{"vocab_size": 8192, "rope_fraction": 0.75, "init_std_down": 0.0, "lr_head": 0.00861, "decay_fraction": 0.81, "batch_tokens": 32768, "seq_len": 256, "steps": 4700}
Each number is 500 + 50 x the weight over the matrix's rms, rounded and kept within 0 to 999. Layers, rows and columns count from 0. Numbers have three digits each.

# layer 2 MLP up, 512x128, rms 0.295, rows 456-477, columns 0-127
473462464489493461457522512541578484437455538518540512484464499529511492457520558535488458589490488484571485488525504493575539430392478565443590466478520513389521480553493496493528572464523495573571493411517518397472517564444480596461522572444437539533571388414507599480499529435490531472497356535452520487500524561466428441390514477441493401426519442579437590493475452450474413493475
457536473575598512508510420403625561486504536492460545473449615536536529519520535432554435473512605451589488503476484646508478512497480481468521472487464447459514493483461463471484516534598475433488534437506449528428502610439455528437536546583490509525525403472471488479536479501506535513405548463542620468531497546584537520551461425560505481462600641489439547505507442368489550507545
486460562541509377477518427529475498461529512474554484498586474516544492459567537452532528484538537559531474555476457561504417482489504488409579426494468468412480574527542517489458492563551465432518463447541532406553505533515545544560467448535572497549455490478487528506476554583535541511424432497433517425495495447526500503504491514437547399485584458505545452514530490549483419525514
497456530527545412514463437513526505572553378471445536596462523498439455483536530569476498533547433485469507460498493524553565478577568531435558419527513520431410563539559546534572495520476466441569433492581429488513571582467509452609573428519474437479483540529486511535573534480499604498466514480577511554530535486461450421505588524521454405391510533476534445483479493399465485500495
550457399517508475533483442445488570541537528429427518542470578437574450535493524526526543479491497591487507438529487458561546522484563462547558395548486525471497487512520521567595551483654450401468478539455540415479469565496522557565578498490523577477441574549456516501524426511614534509485509577437483509490458490486501500494455390456457566471569399544439579544436466489451439548536
489495497567479447505563452475516533499460444421425508472513524434385490490430490503499571454568499478529549483517499453519520479467482603556468505515483472474558505431548407429487447491502481504582479361476438457520483542571568562420446480445551501457475475559515519503527475453474477486445466499517609421464424445588546476511576391482552460473484602577499493562592493524478514496535
559498460459527511416500492456620508611481425416499490448560539551468465481505493586480471508465443519558509537573520544440575478365592496477511505487592476553548511436538465539468480599669534456610583570479467519475441543469403550423549527583439474469501486373464518485471431473374474588597431402484463518525485519472594504486522527479470529510493563555313518545592498452497403547485
493491467457409422527524446537519551467394519538524519585415505521517531517594572411526526445456462474448527535549514443548458556498532582472529418478502549511510488499540483506564493586472403540471433508468427540587467483451547484393475528513578505514479482511507434521533536549464485478494532525521441466486463559536487514455613500442373439556596479368549622467552629519534446465563
508539534520434518506508450414538503423466610535451562438466460572512561539594388452566439462476473488454536473511478461439493424457565561434517447375499506501469497511492495476546507463467519514468534526605438519494614428485443504549558465512424539513550514473589512484374653485471537512559521510461550538593589583501488531604556493412459531482582513518476513506488449545518455516531
558507425562521545506523468515558406447545524572551604520424529442452449481523462567492484428442586568562580417558439485471379550577571497535513497473505371460612498486461474465576515502507577477480456572542557500561459505536546496417488538496543482494595465501431535562538559452519511459528565444469512566509544527529541525522395501511479491536500512547475541484499464481501526467486
621468622434474486444409569515493483486504509429485491479546459419518472495565543510489586506570434484503500513552577525453476531552410531490447496556528443482539460453385505536426554505364537463500595486492451533491530556567514455388461458526525508499467530479516532468560561564475429506490425504477497475511527538436476511497479505467529507526472487434473542650397454398484457450394
505462546412467554582504485478483535439554532604390586494614505415528462431563494496566543534475519630455476571531476504589526564483490492419521437464502478634531509501452459424497488525535516474529488534505542430494446403524491607594519542530602525545380546434613555377534372512525547554429569451457419512573471565568466570472463548510460475507494503467491397513397489468501450465502
484454605440572552535481408520538485448438450526512542487456594459564515496545476420499486540444516471477468440478466538558527476508567483402489520576459460484441455521530561522517481505507424523521528541416449477538558568482430549540480552494537507539465530495477484484579538521472556559508637499435499518515472512543512480406454500523523495440497509587416579579475495661534472495478
561482393511551489448529473410553616513477456453437482422496459508469533520573446479481495633467361474461512486559529375517552452461537512527377524487469505508501525534496526431527430471494437576453492545428474574397585597431414470400529524504511572423554447482528515443473570530506422554539467585464470499419490451391495490445455464508522473552419517439495599447599520522508549499532
514496489526575435476538481456527415590474597539531483555487490506440596501464489469446510498547526508452371410539509427467456577486464461508503501462553485357527448498625510524472456452497547490621523570585484524560457347446498519493516487500519550586513558491443552453498467491485561422492570514503644569506554497425595466444439511468422448522494553491505475391505517538467546536446
496528459543466506480497438504460549462467422495456463490493520469556559400551474526537458491477627586468442452495511578541402505539481460568473514509565469535479463492525502451447497533514457528484472556461439579530574520498533493569440512516486488486587476504549538505438519469586552451557384544468434549435416549551485573482565538566446478513442507460417518491452487489509463436471
454475511556474483490499519459525604413493408441539450428495508490457529543500484521584486462482530411522558446488482421535467588556620638458584511591489629545433556477523489534451506410450438505421498557533578473450545504461522555435450419432537467483469475557476537372523565549591533520444439589439498425540496471569554544503369564407504558561391461513508449475496570484523491398491
484465490454501611448485544444443498563507505519547600478454565485401459516452439450444399451566470486504458543531496485490521449429522449569528427481391438448492497416481563589486433532466498559391476511479517592527512430548527539521493481611451557516442509470556546626552406430522470466522519392526471471486481511489486470510581432498425480562440510450518454440526524569458525483491
510502550504494560529510433512519532526506380485523513591458436445513474497451538455425469505463468587453557516543445493512570648497448538481439475529597527554512424520557523533486509541561475571556539413525430465526519553433434498489473500506453536477511470559513431423487456362537552474536443497454498487431544498572440670543373374526560551492550534570461465678511484490428507406431
375494486491442546476578524463434572449473479493453431405478481499525509371514495459559397476521468522520546430475477464504545565522418532563532515501468581569434554477566389525469486517496508417442497475540475488446458537558441524450492498564490447471546565521558478539517501448508388503480475526485550484539437509509531453463466468535496418611540584527491561450537440540576519563487
560542519455562500446541482506552521558489598545375446516479535507513506465453501551472505588480522526481569542461502568530399518586523466480432582468541453523579548523478556512496455587431495491413548446508469462412464458489508473437324464467435501531568470530557487559473421429416555521503549501510560518516540423424495567701458455487490480492409502489505545537519568552493550447482
528612522528490514522522565489514499698489411415525443567493544437527517531494476442456599455424525493531485535470623530500573441477401553474535451469501576541526565605489505528506482485502433396469531649527393504463565433409534560548520570497577544506595571483523444528556502433500509504454520472592551468477507521479488443494403497549502541401444495448518473505502520507487454406462